Weights of a small transformer language model: RMSNorm before each block, a variant of Muon for these matrices.
Each number is 200 + 30 x the weight over the matrix's rms, rounded and kept within 0 to 999. Layers, rows and columns count from 0.

# q: layer 2 attention query, 128x192, rms 0.0749, rows 0-10,64-74, columns 0-95
# k: layer 2 attention key, 64x192, rms 0.0779, rows 0-10, columns 0-95
q0,221,226,202,195,174,177,175,186,221,183,214,203,199,204,176,214,226,178,211,179,203,215,186,237,213,206,197,194,209,172,200,209,249,193,183,157,199,164,183,192,202,201,215,208,190,181,194,188,218,211,207,227,234,193,173,154,203,226,208,214,205,198,185,187,185,218,202,202,213,204,187,208,208,189,202,175,204,232,265,183,184,189,210,196,191,191,205,191,198,227,224,186,214,219,187,216
q64,256,204,177,198,203,196,210,211,227,195,199,218,171,228,211,215,229,232,195,203,246,239,199,224,210,254,204,193,133,194,201,235,192,221,196,138,172,226,192,270,225,238,164,169,141,251,181,198,260,196,211,191,215,230,249,173,222,232,196,156,252,223,226,225,179,199,241,194,207,185,154,264,222,172,240,229,182,236,219,170,228,210,188,246,219,157,174,139,199,192,200,214,206,212,190,216
k0,138,174,222,143,185,206,193,205,252,207,187,183,177,157,196,228,183,182,200,204,198,205,149,197,223,223,186,235,225,218,212,159,207,190,210,235,167,190,220,192,186,230,196,210,182,193,185,205,184,204,178,191,189,197,219,181,143,199,221,168,160,163,189,189,189,198,212,184,199,181,232,181,179,218,189,221,185,192,178,225,148,207,229,214,206,201,176,246,230,216,202,179,188,224,192,176
q1,207,255,189,194,160,205,121,182,140,196,215,203,230,262,220,185,193,197,243,159,232,194,270,179,212,195,234,179,193,190,159,226,201,202,156,180,247,184,198,225,175,201,184,194,169,204,170,188,223,198,227,220,184,182,163,219,236,205,149,224,212,188,174,184,223,204,229,214,231,215,198,193,213,176,167,184,208,171,231,161,152,206,191,193,226,202,219,210,202,248,172,221,196,204,168,265
q65,196,232,133,234,161,191,182,233,206,209,190,138,271,170,147,221,219,240,230,209,159,209,211,192,178,232,220,210,158,184,202,205,240,123,261,171,220,214,164,209,154,191,268,250,150,187,192,181,183,232,214,196,216,188,161,230,251,144,183,255,194,147,240,197,220,191,175,226,244,205,231,265,212,232,158,195,225,196,212,209,155,181,219,153,163,217,157,217,257,220,198,194,210,217,217,176
k1,170,227,164,248,181,189,229,152,148,202,189,194,230,179,234,242,174,255,226,194,232,186,194,216,172,178,197,214,164,188,237,199,176,190,197,192,176,248,193,181,180,192,239,203,209,211,193,151,188,138,168,183,183,235,248,171,214,224,156,229,180,159,216,223,248,154,226,197,193,210,167,174,206,168,252,209,220,182,185,121,202,121,165,219,179,175,149,169,164,234,219,158,149,173,165,211
q2,210,224,173,203,198,190,168,180,155,244,179,184,238,253,219,152,187,206,165,187,246,184,274,174,194,167,240,172,189,181,206,211,163,210,164,180,246,234,173,225,197,192,202,193,150,204,207,203,181,206,218,205,162,194,158,226,218,212,153,209,218,223,168,199,241,169,241,204,227,239,201,198,210,227,190,194,239,132,155,173,189,207,186,188,189,198,213,178,198,211,148,217,217,173,142,277
q66,217,181,199,240,218,210,184,242,198,248,200,196,183,230,230,264,242,180,160,213,184,259,195,206,211,179,285,183,168,223,181,232,214,154,217,176,210,236,195,165,164,201,225,158,153,166,182,228,237,249,183,263,144,230,190,163,192,233,195,252,155,209,181,169,177,201,213,227,209,193,276,213,251,206,181,173,193,211,239,281,126,196,249,170,132,204,201,175,288,223,192,209,230,164,197,174
k2,214,205,234,208,176,211,210,230,241,196,240,243,191,234,197,160,219,199,222,189,162,219,204,146,253,200,199,202,219,240,176,205,206,195,208,210,210,223,248,212,206,188,166,155,210,223,224,185,252,229,197,208,210,183,207,208,211,213,210,170,230,218,184,165,205,188,194,187,186,190,196,249,210,209,243,231,216,226,216,250,186,216,173,183,223,181,193,185,171,116,237,197,244,148,246,162
q3,195,162,224,193,224,174,250,183,253,189,227,207,169,160,119,208,161,245,212,211,132,175,112,199,210,206,167,170,263,229,185,158,231,173,246,228,178,201,172,170,216,234,191,183,243,203,186,213,161,190,207,236,243,208,219,189,184,191,264,184,172,180,187,235,177,204,186,200,188,143,191,179,192,157,195,175,201,217,241,263,223,205,231,213,225,188,186,190,169,141,195,176,193,215,257,179
q67,214,171,228,210,235,238,244,199,216,208,224,189,165,154,204,192,201,234,216,225,208,219,210,159,236,225,194,165,208,206,202,183,210,220,148,273,174,240,182,208,172,183,199,195,305,198,239,202,194,110,180,170,194,172,218,194,142,126,163,150,227,216,204,155,205,209,151,182,178,250,172,201,184,216,193,183,187,260,182,187,230,172,144,228,261,227,240,188,181,190,225,206,129,248,166,204
k3,186,241,169,208,172,186,184,241,243,162,219,222,248,162,190,211,241,228,161,210,163,231,266,209,223,180,212,163,128,193,178,189,150,219,181,169,208,219,185,166,145,175,208,190,193,238,172,165,190,244,205,189,161,196,156,193,202,235,157,214,217,145,161,203,233,175,213,194,202,218,233,223,205,204,192,197,201,223,221,210,147,265,173,198,155,174,223,201,213,235,153,186,199,173,225,153
q4,218,213,205,209,146,199,196,136,195,215,221,257,213,234,166,227,180,246,212,168,184,161,205,167,231,231,195,201,194,223,169,179,262,175,169,183,197,209,185,171,187,221,202,188,177,220,129,192,205,197,204,208,209,226,207,175,215,193,265,217,143,172,216,184,221,187,185,147,216,193,219,198,184,172,191,147,156,168,276,248,237,241,217,173,231,216,251,184,155,197,163,227,225,184,227,188
q68,178,205,214,198,233,157,200,182,198,207,226,167,245,161,198,181,210,218,216,280,161,212,179,174,205,160,220,170,289,209,178,191,228,204,177,212,173,224,201,203,205,175,171,130,193,165,125,210,195,188,174,221,179,182,179,240,223,235,190,191,166,194,207,218,178,183,215,191,145,206,184,203,181,221,158,193,230,242,207,214,186,175,216,174,212,176,191,193,226,215,145,199,203,207,128,220
k4,205,183,149,228,235,155,202,246,237,189,200,207,244,193,181,191,161,259,199,209,184,223,169,206,184,144,212,196,153,134,249,224,174,250,160,171,170,204,133,143,193,111,185,160,211,191,193,202,170,150,209,187,234,238,235,209,155,243,247,175,183,188,255,252,174,222,190,216,242,189,170,213,196,211,186,258,202,234,197,156,155,234,154,230,221,244,151,212,195,251,173,188,183,182,220,194
q5,212,212,215,217,216,213,185,204,194,219,194,152,193,221,160,196,150,170,135,172,190,210,272,201,253,211,182,221,137,171,191,177,189,208,204,192,191,229,191,185,164,162,167,267,215,218,200,132,187,193,230,198,187,240,174,213,217,167,191,210,199,179,165,190,197,129,190,199,192,226,216,182,214,216,176,227,254,161,124,138,218,221,154,213,148,176,231,222,256,178,233,141,259,206,172,141
q69,196,231,199,229,151,156,170,233,248,232,210,203,223,212,220,200,234,135,184,237,235,245,224,152,166,155,192,227,242,243,196,192,128,174,226,170,202,146,202,148,209,192,197,210,203,218,168,183,217,165,175,257,196,227,147,265,204,237,228,187,207,218,200,129,211,196,255,211,212,222,170,228,196,232,235,259,263,206,181,238,202,170,221,144,166,185,151,172,241,175,181,237,231,199,180,228
k5,205,168,215,200,225,203,196,262,192,170,162,168,218,187,217,211,184,240,199,138,175,202,188,187,218,196,211,219,158,233,196,239,154,197,158,199,235,148,173,248,171,199,187,150,251,230,253,214,186,182,224,162,202,209,248,148,244,173,175,229,195,142,214,185,157,223,201,156,196,185,185,208,202,180,173,175,188,193,227,212,265,222,231,166,177,181,240,160,211,217,165,211,204,168,233,223
q6,205,196,235,225,224,207,236,264,243,139,246,185,163,163,220,195,174,217,274,227,258,223,145,232,214,258,182,217,209,179,241,205,152,236,217,254,142,169,198,185,205,180,243,161,246,211,197,163,188,169,210,173,262,202,198,218,245,205,160,248,214,184,268,189,194,233,213,174,213,210,222,193,199,170,201,172,227,236,200,262,269,169,204,197,180,208,231,178,171,214,158,248,201,208,208,248
q70,203,200,183,157,208,195,182,243,197,213,165,145,202,188,251,227,193,205,165,241,209,188,150,194,242,175,219,183,146,236,200,199,275,219,155,247,203,227,247,155,211,139,160,160,171,214,233,233,182,213,169,210,180,219,182,160,177,211,209,226,185,223,222,169,163,164,214,235,196,165,212,203,236,197,233,157,202,197,206,255,216,185,240,190,191,201,212,132,148,199,199,116,197,197,214,195
k6,226,213,230,219,187,196,187,155,195,206,210,172,200,136,217,197,164,216,208,163,223,196,204,167,166,203,283,200,235,239,211,214,165,202,186,166,231,209,187,197,139,197,199,184,186,245,191,225,158,183,256,199,207,164,200,183,227,184,161,245,182,149,235,213,174,162,177,224,172,171,217,191,179,157,246,192,228,201,229,161,181,126,208,199,200,221,200,156,227,188,240,203,181,199,174,226
q7,181,174,151,207,222,188,213,193,227,218,206,235,139,170,173,215,260,221,196,214,137,176,184,196,245,204,148,215,202,149,182,127,212,168,204,166,169,221,184,136,230,206,158,119,178,256,215,218,153,208,184,211,188,167,192,137,177,206,193,148,193,205,207,256,237,212,173,226,222,175,158,203,221,172,198,265,225,261,196,210,189,261,158,207,179,200,250,239,240,149,229,203,225,221,168,148
q71,200,179,204,187,216,216,219,215,222,176,197,222,173,221,228,181,212,210,248,208,165,147,183,201,190,191,199,152,236,168,246,205,228,222,175,219,207,202,205,202,249,213,184,215,160,193,225,216,187,223,197,174,272,198,190,204,161,186,197,205,179,182,193,220,179,194,206,209,257,169,220,181,152,251,177,149,169,230,249,212,193,210,238,204,230,211,219,167,208,227,232,196,190,193,219,191
k7,169,230,245,210,217,267,202,181,173,230,176,208,207,231,201,184,225,256,217,181,188,168,241,169,134,198,257,198,207,217,222,180,201,256,126,211,154,210,189,171,200,183,242,141,229,168,163,178,234,201,202,213,236,183,201,237,210,137,197,182,216,226,187,203,238,207,219,195,238,208,196,198,193,250,253,192,216,240,242,169,225,203,230,177,216,206,170,207,237,221,189,206,181,234,174,221
q8,214,181,182,176,196,229,180,166,211,200,230,201,220,163,163,172,258,228,153,223,268,211,200,202,198,150,242,215,244,205,221,200,225,183,218,182,203,175,183,228,189,203,187,217,136,235,211,248,173,196,148,182,184,184,225,165,211,207,197,199,190,215,254,215,235,245,214,241,218,267,221,199,199,161,223,152,190,164,240,223,198,201,184,138,186,177,221,139,236,239,164,257,199,228,198,241
q72,194,213,202,196,233,171,182,190,199,189,216,202,185,217,158,199,246,186,143,202,199,140,169,236,177,232,202,171,158,188,233,181,212,168,213,194,189,228,227,169,187,218,182,217,153,182,232,175,208,240,235,174,152,183,228,231,191,195,203,202,122,200,213,221,233,173,213,167,218,205,178,203,186,238,229,219,166,212,181,223,228,229,208,207,210,206,204,181,221,168,191,204,280,205,201,183
k8,183,212,200,186,216,205,203,197,213,214,202,169,216,179,233,264,203,174,205,209,160,201,186,247,163,217,186,213,159,139,214,165,206,235,196,205,260,226,162,192,217,254,245,140,234,163,163,187,180,205,217,257,209,219,179,182,217,240,244,248,241,131,178,210,234,239,220,225,209,234,202,201,202,244,230,185,181,211,159,185,186,239,168,176,240,193,219,214,177,228,193,205,220,155,163,148
q9,185,166,196,198,187,159,216,167,221,217,133,229,226,258,219,237,187,215,211,190,180,233,240,201,196,190,230,220,176,205,201,214,178,141,154,169,214,215,144,222,221,175,199,206,160,193,195,225,211,186,204,214,216,222,196,207,189,200,210,204,199,133,197,193,205,185,262,176,237,222,253,232,173,240,193,203,262,184,176,160,220,248,167,231,202,227,187,194,233,166,135,206,201,163,237,243
q73,229,190,195,197,174,239,162,168,150,217,193,214,220,236,186,134,211,172,201,180,186,179,168,202,186,163,222,246,242,232,182,165,225,248,198,167,198,164,182,166,221,162,198,171,201,220,212,173,238,185,183,229,240,172,201,186,233,161,225,170,182,196,182,222,203,192,176,171,174,195,198,219,202,191,187,178,220,200,206,250,273,226,267,170,195,230,206,178,254,230,249,258,149,215,245,188
k9,196,152,221,216,172,162,212,190,160,200,185,201,234,212,227,203,196,174,188,224,208,212,226,178,227,186,190,182,168,211,207,206,161,224,179,220,243,225,184,172,162,213,236,237,221,198,190,172,137,219,215,146,250,203,216,208,221,179,204,235,214,204,203,169,202,179,241,240,208,151,233,178,172,213,212,219,198,177,174,219,167,188,182,192,194,180,212,154,231,201,152,180,228,257,178,194
q10,196,241,265,178,242,218,166,215,243,170,146,140,131,170,197,176,216,200,172,194,238,178,182,195,257,198,224,203,216,210,218,241,211,198,208,198,187,138,176,268,204,206,179,164,148,188,226,206,271,176,202,260,229,228,217,196,164,174,177,204,184,147,152,185,208,171,204,263,150,228,259,150,222,189,213,211,212,194,187,143,184,205,200,213,168,217,151,224,224,191,181,187,215,190,173,187
q74,198,140,199,242,197,220,221,215,222,198,228,208,236,207,206,157,139,193,141,188,173,201,190,211,217,220,209,216,147,216,227,170,196,178,231,194,205,220,142,146,193,215,226,221,192,201,215,225,202,199,132,218,213,216,170,170,238,261,171,169,185,195,161,171,164,218,200,182,216,223,208,212,126,234,265,160,221,246,214,228,179,222,213,180,207,169,183,172,147,168,177,220,187,164,179,192
k10,183,224,169,237,205,225,241,221,195,249,274,186,187,216,214,199,239,204,169,184,174,217,145,208,191,194,239,147,155,233,192,204,198,172,163,235,216,166,238,235,185,238,215,197,169,236,164,186,200,192,212,196,230,188,177,178,190,237,176,231,238,202,255,150,199,194,250,198,201,204,288,212,201,187,248,208,173,235,214,194,200,179,179,214,225,230,217,178,151,233,151,172,259,221,146,259